Weights of a small transformer language model.
Architecture: LayerNorm before each block, rotary positions, no biases in attention or MLP, tied embeddings, normalized queries and keys.
Training: a variant of SOAP for these matrices, 185M tokens, 5860 steps.
Each number is 50 + 15 x the weight over the matrix's rms, rounded and kept within 0 to 99. Layers, rows and columns count from 0.

# layer 9 MLP gate, 320x128, rms 0.163, rows 116-134, columns 0-127
45 58 75 58 77 31 72 53 52 43 25 69 56 39 41 47 72 70 64 40 74 34 65 54 42 43 53 55 65 53 34 37 54 45 45 37 56 39 39 50 49 46 41 59 60 61 49 64 74 31 61 44 49 52 22 48 50 48 68 61 53 41 47 53 48 42 65 52 38 64 55 34 29 32 23 76 43 47 59 34 35 41 42 59 60 55 47 53 67 41 44 33 62 67 33 38 46 70 49 66 47 62 49 74 67 51 26 34 54 37 45 56 00 30 63 54 64 61 55 30 83 65 45 24 15 41 70 41
78 51 47 63 39 22 57 47 46 54 65 34 54 31 30 63 33 37 41 31 65 56 82 52 19 61 23 47 59 40 57 69 54 42 22 52 49 64 42 55 62 61 54 78 65 80 47 48 27 10 50 64 31 52 54 48 45 52 64 38 57 51 78 58 61 59 46 64 42 46 36 00 55 43 32 48 61 64 57 43 77 55 68 49 39 38 70 48 38 27 65 47 61 78 23 47 50 24 52 25 42 29 74 50 72 47 66 51 53 40 41 29 43 52 71 40 53 52 48 49 38 59 73 51 34 72 45 65
39 56 56 39 37 49 41 35 46 49 58 43 74 50 56 41 41 26 51 45 58 33 67 35 64 25 34 63 60 52 52 78 47 50 72 47 55 46 60 82 28 60 69 35 68 53 79 52 50 39 69 26 77 39 39 14 44 46 39 47 37 44 58 41 64 41 48 43 52 44 67 31 68 50 50 27 70 38 73 45 43 56 65 34 39 45 51 52 62 67 51 46 76 34 65 53 34 74 49 37 52 64 57 67 74 70 23 53 66 66 39 44 65 52 59 44 74 52 75 38 47 37 49 24 39 41 28 33
42 73 47 71 43 64 45 34 43 79 44 54 52 52 38 34 51 37 49 65 70 51 24 36 33 59 40 30 38 49 54 62 38 50 46 50 73 44 66 56 57 70 67 52 62 80 73 77 60 61 32 25 38 61 40 71 18 48 55 51 68 40 73 38 50 81 38 40 34 28 16 27 32 50 48 57 28 59 41 23 32 33 42 59 49 47 49 74 37 50 64 20 32 32 35 46 56 64 59 57 33 50 28 38 18 59 63 30 58 59 60 51 50 49 46 05 52 42 67 56 53 28 56 50 36 71 56 69
58 25 55 55 48 69 58 70 49 26 71 67 54 69 51 60 49 72 42 27 28 41 54 36 69 53 28 58 43 24 73 19 50 51 33 28 80 39 32 57 46 59 58 51 69 57 63 45 34 49 51 34 49 58 66 62 17 48 43 68 41 52 52 48 64 53 65 90 18 68 69 57 40 53 59 48 57 34 32 63 56 63 50 50 64 60 69 28 44 07 37 67 53 51 44 48 42 59 28 42 64 55 60 40 44 70 77 46 37 57 50 20 41 34 73 27 36 30 51 52 51 48 26 68 58 57 64 48
46 60 60 73 55 59 89 35 47 46 37 71 22 68 63 44 22 54 55 40 75 38 76 47 78 56 40 66 29 38 60 55 68 67 35 47 68 73 44 58 62 54 58 41 30 71 60 67 48 44 56 71 22 68 58 48 77 71 62 45 49 57 47 30 39 46 71 52 28 45 89 60 69 51 69 43 40 39 38 46 77 50 67 46 68 40 59 19 43 36 63 46 57 36 67 75 59 73 35 55 59 57 26 69 37 44 87 50 59 66 53 43 59 50 45 30 63 46 58 51 84 39 67 44 30 57 45 59
53 60 51 66 56 34 63 32 43 22 64 46 38 36 54 45 65 47 70 56 73 45 38 58 82 80 71 62 53 54 64 60 40 70 38 52 42 29 50 52 35 43 60 49 47 45 39 67 41 64 51 39 42 81 49 64 48 38 49 72 45 50 48 42 34 36 40 57 41 77 44 57 26 51 40 58 48 62 47 53 62 64 50 44 40 67 45 51 41 58 22 42 11 46 62 63 65 36 57 46 61 56 44 21 00 34 43 48 34 65 44 56 51 87 36 38 75 59 32 59 25 60 24 35 52 45 69 59
41 52 60 65 30 33 47 71 48 65 56 61 23 59 29 47 64 34 45 69 21 55 65 47 50 64 64 70 59 61 62 20 24 66 66 72 47 52 55 67 37 81 23 32 28 52 63 73 54 51 51 64 48 31 38 69 46 43 38 42 54 43 56 94 31 71 48 37 39 55 55 60 43 31 57 67 59 57 45 58 71 35 50 61 29 63 57 44 35 36 48 36 45 53 31 62 62 45 44 39 55 49 69 30 55 39 58 28 53 44 22 51 57 34 74 44 47 30 74 48 54 46 32 60 53 34 68 52
61 27 70 38 53 50 49 51 31 38 60 36 58 55 43 47 22 75 25 76 29 50 40 34 38 42 62 57 56 41 38 67 67 44 56 79 76 60 66 50 24 42 61 87 40 54 30 45 58 37 68 69 63 37 21 65 48 46 57 34 51 51 35 22 33 10 40 47 56 43 60 53 67 36 59 61 55 89 52 63 45 61 43 33 57 57 67 65 56 62 37 51 72 41 61 24 35 68 44 45 75 69 64 50 42 38 47 70 61 60 55 69 28 84 39 25 32 41 55 53 91 81 63 29 53 45 58 45
61 35 48 23 57 65 43 70 35 47 35 55 53 52 58 83 41 62 41 43 79 54 38 32 75 28 52 56 50 63 37 31 73 40 54 41 27 28 88 54 77 42 54 54 55 57 57 78 46 70 66 47 64 67 56 57 31 50 52 55 77 63 65 64 59 57 35 68 46 54 45 57 62 45 50 72 48 46 38 44 50 58 52 52 58 38 31 29 56 48 62 46 48 30 44 36 46 48 37 47 65 33 44 59 48 46 62 48 55 47 60 40 57 59 48 49 94 81 42 36 57 64 66 49 20 42 53 74
16 55 61 57 74 46 41 53 31 33 30 44 89 64 48 49 44 52 38 69 60 58 60 38 45 59 64 51 74 25 44 42 85 57 53 47 61 46 69 46 53 52 35 58 43 43 46 44 47 59 44 57 48 78 64 42 41 66 40 44 49 44 49 70 46 59 71 73 64 54 76 42 54 42 26 62 34 35 40 63 62 61 45 15 34 57 59 67 48 68 51 26 50 83 30 57 57 62 40 57 55 61 55 40 57 64 29 36 55 51 31 57 54 46 60 56 51 48 51 23 47 26 52 37 46 64 38 66
61 44 57 29 60 61 38 47 34 71 58 44 27 47 49 83 48 52 55 27 67 65 39 41 39 57 40 48 52 48 18 50 66 70 51 45 56 56 38 43 60 57 39 35 59 15 28 41 41 43 45 52 33 44 71 30 60 48 54 58 32 52 52 35 67 54 63 73 44 62 46 24 61 42 59 43 38 58 79 79 59 32 58 42 54 64 96 64 58 67 27 32 51 45 33 50 38 69 36 39 38 21 57 45 50 38 41 50 57 39 44 40 48 32 24 31 42 38 41 34 36 75 37 76 39 35 60 28
51 53 57 41 52 45 60 42 56 54 44 16 47 59 55 38 72 66 26 68 69 49 44 28 15 41 50 62 59 50 36 64 57 38 29 33 26 42 52 41 39 37 36 43 74 43 48 41 62 24 42 33 57 56 55 65 53 54 46 36 63 12 69 19 79 60 55 61 43 34 72 47 47 76 66 61 48 60 22 38 42 53 50 66 44 50 47 61 61 46 58 30 40 58 49 44 44 59 35 68 42 55 58 32 45 51 63 81 62 52 60 37 46 64 36 24 86 37 54 32 29 72 52 60 74 40 32 50
19 64 36 49 30 53 62 51 42 63 55 38 36 42 43 48 52 37 60 13 61 34 40 86 64 36 33 79 16 42 67 55 57 52 43 41 40 41 19 52 55 43 69 84 49 30 72 32 60 53 51 68 18 67 76 77 55 56 58 37 68 63 40 67 48 44 55 74 55 29 37 45 57 39 75 38 44 68 65 85 48 37 46 27 45 54 40 64 74 36 48 43 41 42 25 29 55 41 63 47 60 67 56 31 51 51 51 60 50 38 53 38 22 33 54 39 35 30 54 58 28 67 63 51 55 46 52 44
58 60 70 43 86 26 21 72 55 37 47 60 58 28 75 61 38 32 52 56 48 37 58 61 38 34 56 61 51 38 42 57 62 29 33 50 47 38 53 53 31 43 46 76 31 57 55 39 57 51 44 49 39 62 87 52 61 52 37 58 40 50 80 54 59 60 63 56 64 47 64 55 59 45 50 69 95 59 48 80 54 50 35 71 59 68 33 54 60 55 80 86 53 38 34 42 51 56 60 44 60 52 40 62 57 39 63 92 60 81 57 43 29 51 51 56 67 43 63 38 56 38 43 52 65 61 38 37
50 70 49 38 55 64 37 40 32 38 32 71 33 64 42 30 39 55 54 35 67 56 19 48 35 62 69 66 32 46 86 54 74 44 61 48 34 66 62 31 48 22 63 64 61 41 61 40 69 62 56 49 55 30 46 66 47 27 59 32 62 61 38 67 43 54 42 66 21 59 47 61 49 34 55 39 53 45 49 47 39 55 32 56 60 42 51 50 65 45 35 28 54 37 59 74 43 42 39 44 66 42 32 51 74 27 69 60 23 40 54 61 38 56 56 50 52 68 63 34 53 25 65 46 56 55 24 46
58 40 52 23 41 50 61 73 35 41 42 35 37 14 46 47 00 29 44 46 58 48 57 48 49 53 44 46 13 29 48 47 53 62 36 31 29 64 56 30 73 56 34 37 54 48 35 32 45 36 56 31 71 65 50 60 50 67 49 63 35 64 40 37 48 56 52 40 61 46 53 52 59 47 46 53 53 50 50 65 48 54 78 74 28 38 50 29 68 50 53 76 50 55 29 46 58 34 42 33 64 59 64 59 44 67 51 54 32 37 37 45 55 56 67 51 30 35 39 42 49 58 35 45 26 53 70 29
54 28 45 72 16 52 69 40 60 64 31 67 64 38 32 56 38 64 67 37 22 38 44 39 56 57 59 49 17 45 44 53 65 39 57 60 33 46 51 63 42 60 79 67 32 42 58 35 63 38 79 58 44 54 66 47 53 56 65 36 29 43 63 77 70 65 23 48 49 58 71 33 38 68 38 45 54 42 40 61 39 60 61 54 43 76 50 53 51 40 41 58 39 70 67 27 70 32 63 46 62 45 64 40 50 39 45 60 47 62 47 42 43 59 40 72 51 52 60 61 60 79 46 37 24 53 74 74
60 40 65 21 55 81 60 21 27 26 42 39 64 31 50 33 34 56 29 29 63 26 44 67 35 68 14 46 71 61 51 22 64 47 49 64 50 58 48 57 54 75 51 31 60 50 63 53 61 60 60 49 26 33 55 65 22 64 44 57 17 90 78 33 48 60 39 61 39 36 61 37 59 38 53 70 51 50 31 33 52 56 34 37 27 61 55 23 33 18 55 65 72 48 20 64 60 25 90 35 47 40 58 55 65 51 54 37 66 43 53 55 44 41 42 28 30 57 47 60 55 57 20 55 67 55 66 20
# layer 9 MLP up, 320x128, rms 0.168, rows 116-133, columns 0-127
62 56 50 59 57 50 27 87 41 42 42 45 54 64 67 38 33 40 65 45 48 29 48 50 64 69 55 83 58 64 50 13 50 62 29 40 63 45 42 40 38 70 59 54 76 30 21 78 54 61 58 48 59 55 41 58 21 24 61 64 76 35 52 68 59 69 55 19 44 46 35 50 47 54 50 46 26 81 44 46 35 33 62 58 61 51 32 63 32 55 29 60 49 59 76 50 35 64 49 54 79 54 44 72 30 32 59 29 29 60 41 61 62 45 46 64 48 55 29 45 64 56 33 58 60 30 50 78
54 52 69 57 45 57 53 38 37 45 55 56 50 81 49 45 57 68 64 57 37 41 28 55 24 62 30 65 40 56 76 42 68 75 49 33 46 47 44 57 43 29 82 49 39 78 65 67 50 28 53 47 64 56 46 38 58 68 64 15 25 70 46 48 67 51 70 53 38 76 86 61 68 54 58 46 69 60 44 43 62 64 66 43 40 50 90 53 51 52 57 77 86 40 51 48 93 51 55 48 40 33 62 42 40 53 76 30 39 66 61 57 89 25 49 51 33 57 56 60 42 50 55 41 62 69 60 34
62 64 69 62 45 50 50 42 40 23 49 18 50 69 57 41 50 58 00 63 47 58 21 61 11 53 43 47 43 37 28 85 40 64 38 43 39 34 37 26 52 36 52 58 43 67 55 33 32 18 54 41 39 46 58 55 20 70 35 54 28 43 40 44 45 54 58 35 54 58 67 37 39 67 37 44 78 40 44 38 37 34 51 80 77 24 43 23 32 50 17 47 60 50 45 39 69 48 48 70 69 55 69 31 66 71 50 59 42 48 44 52 33 68 18 44 57 53 70 44 56 50 55 69 72 44 58 44
61 48 43 29 48 47 24 64 24 24 65 32 48 30 60 35 45 49 56 27 41 49 41 46 61 46 61 42 34 50 29 59 44 77 62 48 51 58 70 68 49 53 41 44 74 24 57 38 65 53 59 65 57 59 36 45 44 52 29 59 44 36 76 42 44 70 49 39 65 34 64 56 54 62 60 66 76 32 48 53 51 21 82 62 45 40 60 19 19 29 37 46 27 41 38 51 21 67 48 50 64 36 55 31 42 69 42 56 54 71 53 56 59 25 50 51 47 45 56 53 38 43 63 77 29 77 19 55
77 69 64 47 26 76 64 45 25 72 79 37 55 54 38 57 98 59 28 48 82 84 31 57 60 71 73 51 78 67 55 44 51 68 46 49 48 61 60 67 62 68 45 30 74 58 53 48 47 65 58 48 75 75 64 54 51 78 51 62 63 41 52 41 47 46 21 45 54 74 56 49 26 57 44 51 68 46 76 53 42 27 15 56 60 67 53 50 50 53 40 63 51 57 26 34 28 62 64 34 38 37 53 64 78 52 53 37 56 44 54 35 70 82 47 22 31 48 34 45 44 31 38 42 33 31 32 56
44 35 37 38 39 23 82 60 49 41 56 36 33 32 53 45 50 60 41 28 53 61 18 69 64 57 62 54 65 41 40 36 38 52 39 65 52 39 38 20 53 52 57 55 30 59 62 40 45 23 32 41 60 48 60 34 36 33 42 40 59 58 69 65 41 41 55 54 58 55 65 47 52 62 09 23 45 43 49 57 52 35 32 34 41 68 48 48 53 57 40 25 52 87 55 74 31 30 63 56 44 28 56 89 61 49 57 28 44 43 43 02 63 71 56 44 44 71 66 49 42 68 33 49 42 33 73 32
43 53 50 57 32 38 31 56 57 64 60 57 69 52 65 38 27 71 37 35 73 54 56 40 61 39 41 63 52 70 58 36 37 40 38 28 46 51 52 45 50 32 40 60 59 52 49 51 59 56 57 25 40 60 45 69 54 51 46 50 59 49 28 66 66 40 35 54 55 63 48 49 82 31 48 20 64 54 28 35 75 79 23 56 37 35 34 67 45 70 53 61 60 46 25 45 57 37 67 27 27 50 66 51 43 68 51 51 71 49 64 74 76 47 50 38 71 60 63 47 59 24 28 53 41 23 31 53
46 52 50 65 56 45 57 63 56 63 47 60 41 48 60 57 67 57 33 76 26 52 41 37 63 47 53 33 75 49 61 55 65 70 68 49 38 31 40 51 45 66 62 35 31 50 51 51 49 55 37 60 51 35 44 62 41 36 40 55 73 53 43 56 54 55 23 61 62 73 61 34 44 39 63 29 58 62 46 59 65 57 35 28 36 67 49 35 69 59 26 31 30 35 53 50 51 42 31 43 67 57 39 51 40 14 70 74 60 64 34 37 39 56 48 62 39 30 56 37 55 48 31 72 71 46 60 83
43 51 61 33 50 51 37 52 50 39 71 19 33 49 14 52 20 00 53 47 43 55 69 89 38 46 22 41 73 34 26 58 68 58 66 31 55 52 62 65 80 60 74 82 45 45 43 66 44 45 40 60 88 40 48 45 73 39 74 04 42 54 54 45 43 32 54 53 44 66 31 47 66 56 48 51 55 51 65 59 48 26 36 57 39 59 41 26 38 41 54 58 52 46 43 91 66 44 32 47 42 42 67 43 54 69 33 69 49 79 68 39 46 55 48 57 41 47 52 53 57 42 33 54 13 41 65 43
74 46 07 46 36 40 36 62 43 50 58 39 38 29 23 34 55 64 28 45 59 47 66 47 49 67 26 26 55 16 63 52 45 51 76 52 34 42 44 48 36 62 47 39 34 55 64 08 49 71 45 56 66 45 33 38 39 32 57 24 52 55 67 58 63 57 40 34 53 42 71 50 54 57 58 46 33 61 53 65 67 75 51 37 55 38 70 37 45 39 40 65 66 39 49 55 70 47 43 39 46 59 21 59 41 74 56 60 54 58 73 39 58 61 59 41 58 62 33 62 75 59 52 74 63 42 52 46
70 41 31 35 75 48 40 64 58 30 47 65 39 38 49 48 46 63 77 36 35 69 49 89 65 46 44 64 51 56 64 77 45 32 80 45 52 51 62 23 69 40 98 39 69 52 75 37 45 36 49 45 37 75 61 50 10 76 72 50 78 98 63 18 69 44 69 61 84 40 45 41 31 44 58 89 44 45 35 52 55 53 50 54 46 50 36 51 70 51 73 57 65 65 44 50 41 37 52 38 52 49 55 39 39 44 72 51 53 46 42 44 45 48 50 72 52 43 56 67 70 45 52 28 46 53 52 44
26 60 40 57 52 56 38 55 50 48 48 43 54 52 42 35 48 47 54 52 52 66 40 46 33 35 71 64 34 34 33 68 61 78 13 41 41 55 72 52 38 43 57 41 45 59 11 64 23 42 33 30 40 36 38 53 29 55 49 33 59 46 69 56 52 81 50 66 72 50 73 47 59 58 30 65 57 42 46 49 92 57 28 68 64 66 51 57 29 62 50 55 65 77 54 20 54 59 56 61 67 62 37 47 60 50 23 42 63 48 69 79 53 51 37 60 41 62 64 43 59 43 52 42 47 46 60 43
26 43 47 61 47 45 38 59 51 63 36 64 42 55 55 32 61 52 51 63 67 41 52 45 44 17 29 33 78 49 87 28 58 48 67 57 28 20 66 53 53 53 57 73 44 41 61 74 59 65 79 52 48 24 53 55 46 14 37 62 41 50 49 65 33 46 71 43 53 38 74 57 55 53 48 43 62 58 59 63 68 75 31 54 33 47 35 58 65 79 50 77 45 74 44 62 40 43 70 25 54 47 50 66 61 32 67 38 77 30 38 58 69 73 74 66 38 33 41 57 30 60 74 48 52 48 53 57
72 55 60 66 48 44 44 40 57 43 55 64 56 63 44 59 70 63 73 52 92 57 28 33 29 24 39 47 79 74 35 36 31 24 56 40 58 58 56 48 26 63 33 52 50 52 53 68 61 31 47 63 29 46 63 36 42 50 69 42 49 53 61 35 60 54 49 57 60 41 43 44 49 46 54 50 70 30 42 38 51 51 53 70 23 56 53 55 38 84 51 60 54 55 15 50 54 70 84 60 54 37 31 55 43 47 30 65 38 86 30 44 80 18 28 91 60 50 38 42 75 40 68 44 55 72 45 70
53 61 48 57 53 52 44 49 30 55 49 46 56 31 54 46 51 59 56 45 73 47 49 45 87 52 68 29 68 61 47 37 54 45 53 55 39 40 66 26 40 31 31 69 33 53 85 70 50 72 58 63 49 46 71 65 56 54 09 59 35 57 41 42 47 52 45 99 45 57 57 38 55 42 58 62 26 71 31 38 50 71 16 34 58 44 60 35 40 72 41 23 60 48 53 47 47 50 36 45 03 26 48 41 56 48 50 69 59 56 32 34 54 53 47 55 24 44 60 26 47 37 52 55 65 63 56 21
53 31 66 69 49 40 43 39 43 39 59 42 59 39 38 50 56 47 58 52 68 55 37 70 35 37 69 47 42 64 70 64 36 71 69 66 64 25 44 58 48 33 35 47 55 32 38 30 45 39 64 59 58 58 73 65 52 76 37 67 63 19 66 53 37 51 36 54 40 53 49 53 17 70 26 40 41 31 55 84 60 40 35 76 54 48 66 59 66 48 49 41 63 67 45 51 66 73 21 46 44 41 67 50 56 52 51 63 37 57 47 32 37 31 52 57 54 35 52 45 50 67 63 45 62 50 32 60
54 49 43 65 73 53 86 41 53 35 45 43 52 52 64 46 44 68 76 55 51 64 47 41 83 59 97 54 28 45 32 63 50 35 73 49 49 67 39 41 66 50 51 52 36 46 56 45 36 76 18 71 53 30 60 52 31 63 60 38 72 44 47 61 53 51 70 47 37 51 44 56 04 50 47 56 49 41 65 51 58 53 41 45 57 40 69 50 77 48 30 76 62 44 70 62 30 28 52 44 60 62 58 26 59 52 68 42 66 56 42 63 59 54 20 72 26 66 39 62 46 58 38 30 49 53 38 41
35 48 54 64 36 50 27 64 49 36 66 55 51 54 56 31 48 30 74 36 39 64 46 36 73 63 60 62 47 40 48 46 80 50 60 46 43 55 56 56 67 54 41 67 27 27 70 38 46 66 54 88 39 40 23 60 42 61 70 42 57 67 46 65 55 58 42 63 32 61 61 42 51 72 79 42 39 46 51 40 56 64 43 53 71 39 52 38 70 15 47 82 42 60 74 59 64 42 63 55 32 48 42 37 54 68 55 73 30 65 34 35 42 60 38 31 42 60 61 52 67 45 31 35 58 14 31 45
# layer 9 MLP down (transposed), 320x128, rms 0.154, rows 116-133, columns 0-127
17 38 55 42 39 48 39 58 74 45 44 77 43 38 43 63 44 61 52 54 78 19 44 62 27 48 54 42 60 29 56 65 19 35 56 59 68 57 43 36 27 64 38 00 44 62 38 72 44 55 53 40 60 60 43 35 53 38 55 59 51 56 46 64 44 67 34 67 28 44 47 40 50 72 52 41 50 55 34 62 24 60 91 50 64 42 69 91 20 49 83 28 46 56 52 48 56 48 42 57 70 51 52 58 45 76 56 31 31 44 23 38 44 37 75 68 43 50 63 65 45 62 52 64 41 36 36 60
45 50 31 37 63 69 33 65 64 78 71 40 48 40 62 37 66 41 55 56 36 62 54 56 77 43 30 36 51 52 81 52 40 55 65 60 52 35 46 56 67 58 45 85 52 59 40 41 39 31 33 75 36 57 11 39 54 31 48 47 56 70 54 74 66 33 63 40 15 31 41 74 66 28 25 73 58 43 62 18 63 70 61 33 27 44 39 69 84 45 55 62 33 65 64 58 27 52 59 68 40 40 43 56 46 67 27 63 57 52 46 43 65 63 46 53 53 39 43 41 31 62 58 43 49 61 19 64
45 57 70 49 74 33 35 72 49 55 34 21 76 45 76 44 55 61 68 81 43 57 45 49 94 58 35 66 10 53 68 64 33 76 70 49 57 37 46 47 47 49 54 64 52 56 40 41 39 51 27 55 63 75 58 44 63 68 58 48 31 35 55 31 27 68 44 47 64 70 59 61 25 47 53 25 50 38 34 36 40 57 64 75 35 53 67 32 47 17 50 52 37 27 49 40 77 44 56 56 35 73 50 37 43 42 68 62 47 36 45 53 49 53 89 36 30 33 59 42 50 62 63 34 66 28 37 33
25 75 55 35 69 25 71 51 61 79 53 30 57 52 75 44 59 54 52 67 50 63 54 64 29 80 46 56 51 37 29 79 40 38 28 78 59 39 49 63 82 48 71 44 38 64 43 63 58 71 44 64 44 51 20 68 76 42 29 42 50 56 81 46 49 52 33 33 74 50 49 56 49 59 64 39 68 33 35 60 61 55 36 36 29 44 65 57 60 70 60 18 37 40 51 55 58 43 57 60 49 64 49 33 45 13 72 57 42 50 40 41 54 62 37 43 36 56 58 35 41 61 55 34 48 68 49 54
53 42 42 49 76 55 31 26 68 35 64 35 38 49 50 19 58 43 46 53 52 64 57 51 47 58 26 56 77 48 56 36 34 60 53 71 32 36 50 52 59 54 42 57 31 40 99 49 41 75 54 44 82 44 28 44 71 38 48 47 41 35 46 64 32 59 28 67 31 71 25 62 61 26 31 38 55 55 55 57 61 59 40 54 52 60 69 69 54 09 50 47 47 60 48 43 62 45 39 79 66 64 75 31 22 45 60 66 55 29 45 23 31 69 46 17 67 34 31 50 53 53 43 71 68 75 57 42
55 57 67 69 47 52 51 49 45 67 48 31 51 61 53 60 00 64 57 25 39 52 44 39 55 50 86 32 29 34 77 50 30 51 68 39 18 57 73 66 26 64 40 51 75 54 47 61 47 48 37 39 37 41 60 42 70 56 52 18 62 42 59 43 46 55 49 64 56 60 45 56 32 47 45 56 50 41 56 64 58 30 32 47 63 61 38 34 72 59 56 40 28 25 51 50 57 51 66 40 53 58 49 59 27 29 15 48 45 80 48 45 81 40 48 32 30 55 25 53 42 51 39 56 55 57 52 36
47 41 39 58 63 39 74 41 45 47 52 65 55 64 54 47 64 50 72 38 55 32 54 62 77 72 66 46 30 41 55 49 48 83 66 56 58 50 36 71 39 59 38 42 49 49 41 61 20 37 35 78 59 46 50 61 42 40 28 53 54 72 43 29 31 19 76 40 47 47 48 33 49 56 53 70 40 60 42 33 34 42 45 18 46 78 32 55 53 64 37 19 39 46 56 41 51 37 47 56 70 63 56 50 55 43 20 42 58 36 33 46 30 25 57 65 40 53 50 61 65 69 23 43 51 25 35 49
47 57 52 49 49 67 58 50 54 66 58 51 42 32 65 40 60 52 56 67 67 31 39 48 55 37 46 44 40 65 37 61 79 40 58 37 63 57 59 42 47 43 55 57 48 55 48 50 60 38 39 53 64 63 64 51 84 60 51 90 18 44 39 37 46 34 46 37 69 48 23 54 50 38 34 63 65 67 46 31 51 57 68 68 42 44 43 61 35 37 70 53 52 42 44 44 53 59 65 46 53 47 43 69 27 63 42 43 47 38 51 46 66 64 33 96 30 36 59 48 60 38 52 69 82 69 37 74
80 70 34 38 25 32 48 62 55 43 44 45 36 40 55 38 70 48 67 48 60 58 38 36 50 58 27 71 51 59 72 13 49 47 38 17 44 71 47 46 30 36 41 48 54 85 53 34 40 72 42 42 39 21 76 25 71 36 47 44 47 31 50 66 49 69 62 64 69 74 48 59 44 41 34 88 47 40 61 40 16 74 50 86 86 34 57 39 52 79 54 40 48 52 39 57 36 49 56 49 36 46 47 49 54 41 50 61 44 40 45 37 86 66 57 48 17 55 43 49 58 36 32 14 59 64 59 67
25 42 71 45 28 55 44 37 63 57 42 66 73 47 46 70 55 37 54 68 46 82 22 60 80 54 46 58 44 65 72 41 63 62 31 68 86 56 55 30 65 33 77 57 58 67 60 63 46 48 54 56 49 62 42 56 57 34 49 85 60 51 52 60 50 43 52 48 42 59 42 56 48 58 51 55 39 57 61 55 53 49 39 47 54 66 28 50 58 65 70 51 54 63 78 56 56 55 33 20 52 36 40 46 55 51 67 47 30 36 39 59 32 65 73 51 41 58 58 35 24 58 37 42 72 57 47 49
45 37 49 63 66 67 27 33 37 48 54 66 29 47 40 37 37 37 50 42 81 62 57 67 26 61 57 37 40 43 68 47 66 43 33 53 72 55 11 69 59 57 75 64 78 36 75 42 44 42 52 74 53 61 62 42 54 76 59 46 36 39 22 57 55 42 53 78 59 48 14 22 19 49 54 62 45 73 68 32 65 53 64 44 63 48 41 29 35 63 19 19 39 60 40 52 64 47 69 55 37 49 70 26 37 46 44 57 36 63 40 70 75 35 51 43 56 55 69 52 52 42 42 66 41 82 72 49
89 62 55 52 51 23 62 51 62 39 61 65 50 55 61 51 62 50 58 57 39 37 69 45 46 49 44 44 55 62 43 51 48 47 36 36 63 34 51 65 27 54 62 85 30 56 63 55 76 56 22 54 64 41 64 41 30 56 64 76 65 61 60 80 47 38 50 36 65 57 62 18 53 54 60 42 78 43 00 63 53 48 58 75 64 36 53 56 63 46 71 92 45 71 45 52 73 60 20 73 49 53 41 59 58 53 64 38 58 39 65 33 23 42 47 60 55 63 64 49 49 45 59 20 60 60 39 57
64 34 37 35 55 50 53 76 42 42 48 23 27 72 52 61 54 34 39 64 57 69 58 76 57 58 86 45 32 42 64 55 46 52 76 37 34 55 47 09 56 52 49 55 58 50 34 40 28 91 82 52 64 30 25 70 48 54 43 42 55 56 49 40 41 67 39 72 42 54 23 35 55 71 58 74 36 32 59 56 52 55 46 36 62 46 49 37 55 82 38 39 66 39 69 61 61 68 69 29 33 37 56 55 37 46 42 28 73 59 35 37 76 53 53 42 52 57 43 55 50 36 53 45 54 50 39 47
47 63 57 48 41 56 63 74 58 47 36 25 47 52 46 61 61 47 44 33 44 56 68 69 87 55 19 66 82 67 48 44 51 53 71 51 37 50 02 37 35 51 47 42 54 23 71 47 59 65 45 62 39 56 63 51 36 15 37 56 42 47 43 60 34 40 23 78 56 40 71 79 45 39 50 52 61 16 56 88 43 51 55 64 40 79 34 66 44 54 46 23 73 38 72 53 58 33 44 58 44 62 53 55 49 55 45 69 44 41 38 66 45 31 59 50 41 69 79 39 32 32 27 38 63 62 14 70
56 36 38 50 46 41 50 55 67 70 60 43 43 30 57 49 52 57 51 36 73 42 68 62 93 19 45 59 65 32 43 53 09 51 71 58 76 60 58 53 57 28 37 57 35 56 41 28 58 39 60 51 37 49 74 40 49 37 60 40 23 21 65 76 59 41 46 44 38 50 50 48 36 45 54 58 39 49 37 45 44 53 64 39 72 43 25 22 75 79 48 38 54 69 40 50 43 55 61 16 79 41 78 56 50 74 60 68 58 41 30 23 52 63 57 50 55 49 50 28 40 58 55 59 56 36 86 79
51 67 50 60 58 60 54 53 65 61 57 43 60 42 60 49 30 52 51 57 13 31 45 23 23 66 33 54 67 50 59 49 56 64 61 43 47 34 45 51 35 66 54 40 55 66 62 79 28 63 51 57 61 57 59 48 52 74 65 11 35 57 49 59 83 48 56 48 40 32 31 40 64 65 49 52 46 38 61 32 46 53 69 45 50 56 54 62 39 48 59 40 52 66 43 82 32 38 55 68 58 61 03 49 65 48 58 59 40 63 59 50 57 56 44 46 62 49 41 53 58 39 70 23 48 47 41 58
42 54 55 75 64 76 49 51 41 32 50 18 52 34 45 47 69 45 41 72 59 25 63 45 33 45 30 83 47 56 48 44 50 60 72 36 34 36 41 25 47 64 32 67 38 79 55 47 54 57 33 13 75 77 38 36 54 51 32 46 39 58 61 53 65 50 66 45 42 80 53 95 77 29 45 43 71 58 66 41 48 48 63 64 64 75 48 51 69 42 66 60 44 54 54 55 45 26 39 58 51 46 52 56 58 41 47 64 39 38 23 47 48 69 74 38 45 44 56 44 85 48 69 69 41 55 40 42
49 29 61 79 53 38 59 39 64 46 42 59 37 44 45 63 53 64 49 80 20 34 46 35 57 36 48 48 56 60 57 52 33 72 27 55 52 29 79 60 55 82 50 48 57 58 35 48 48 64 54 44 64 62 47 40 31 59 32 47 46 44 40 85 35 45 55 70 38 45 43 29 42 52 76 60 45 54 45 70 69 41 20 49 68 60 57 47 44 66 47 54 41 35 52 59 43 37 68 68 40 39 58 57 76 54 78 35 66 75 35 68 45 57 39 49 67 39 64 65 46 38 00 48 68 38 79 48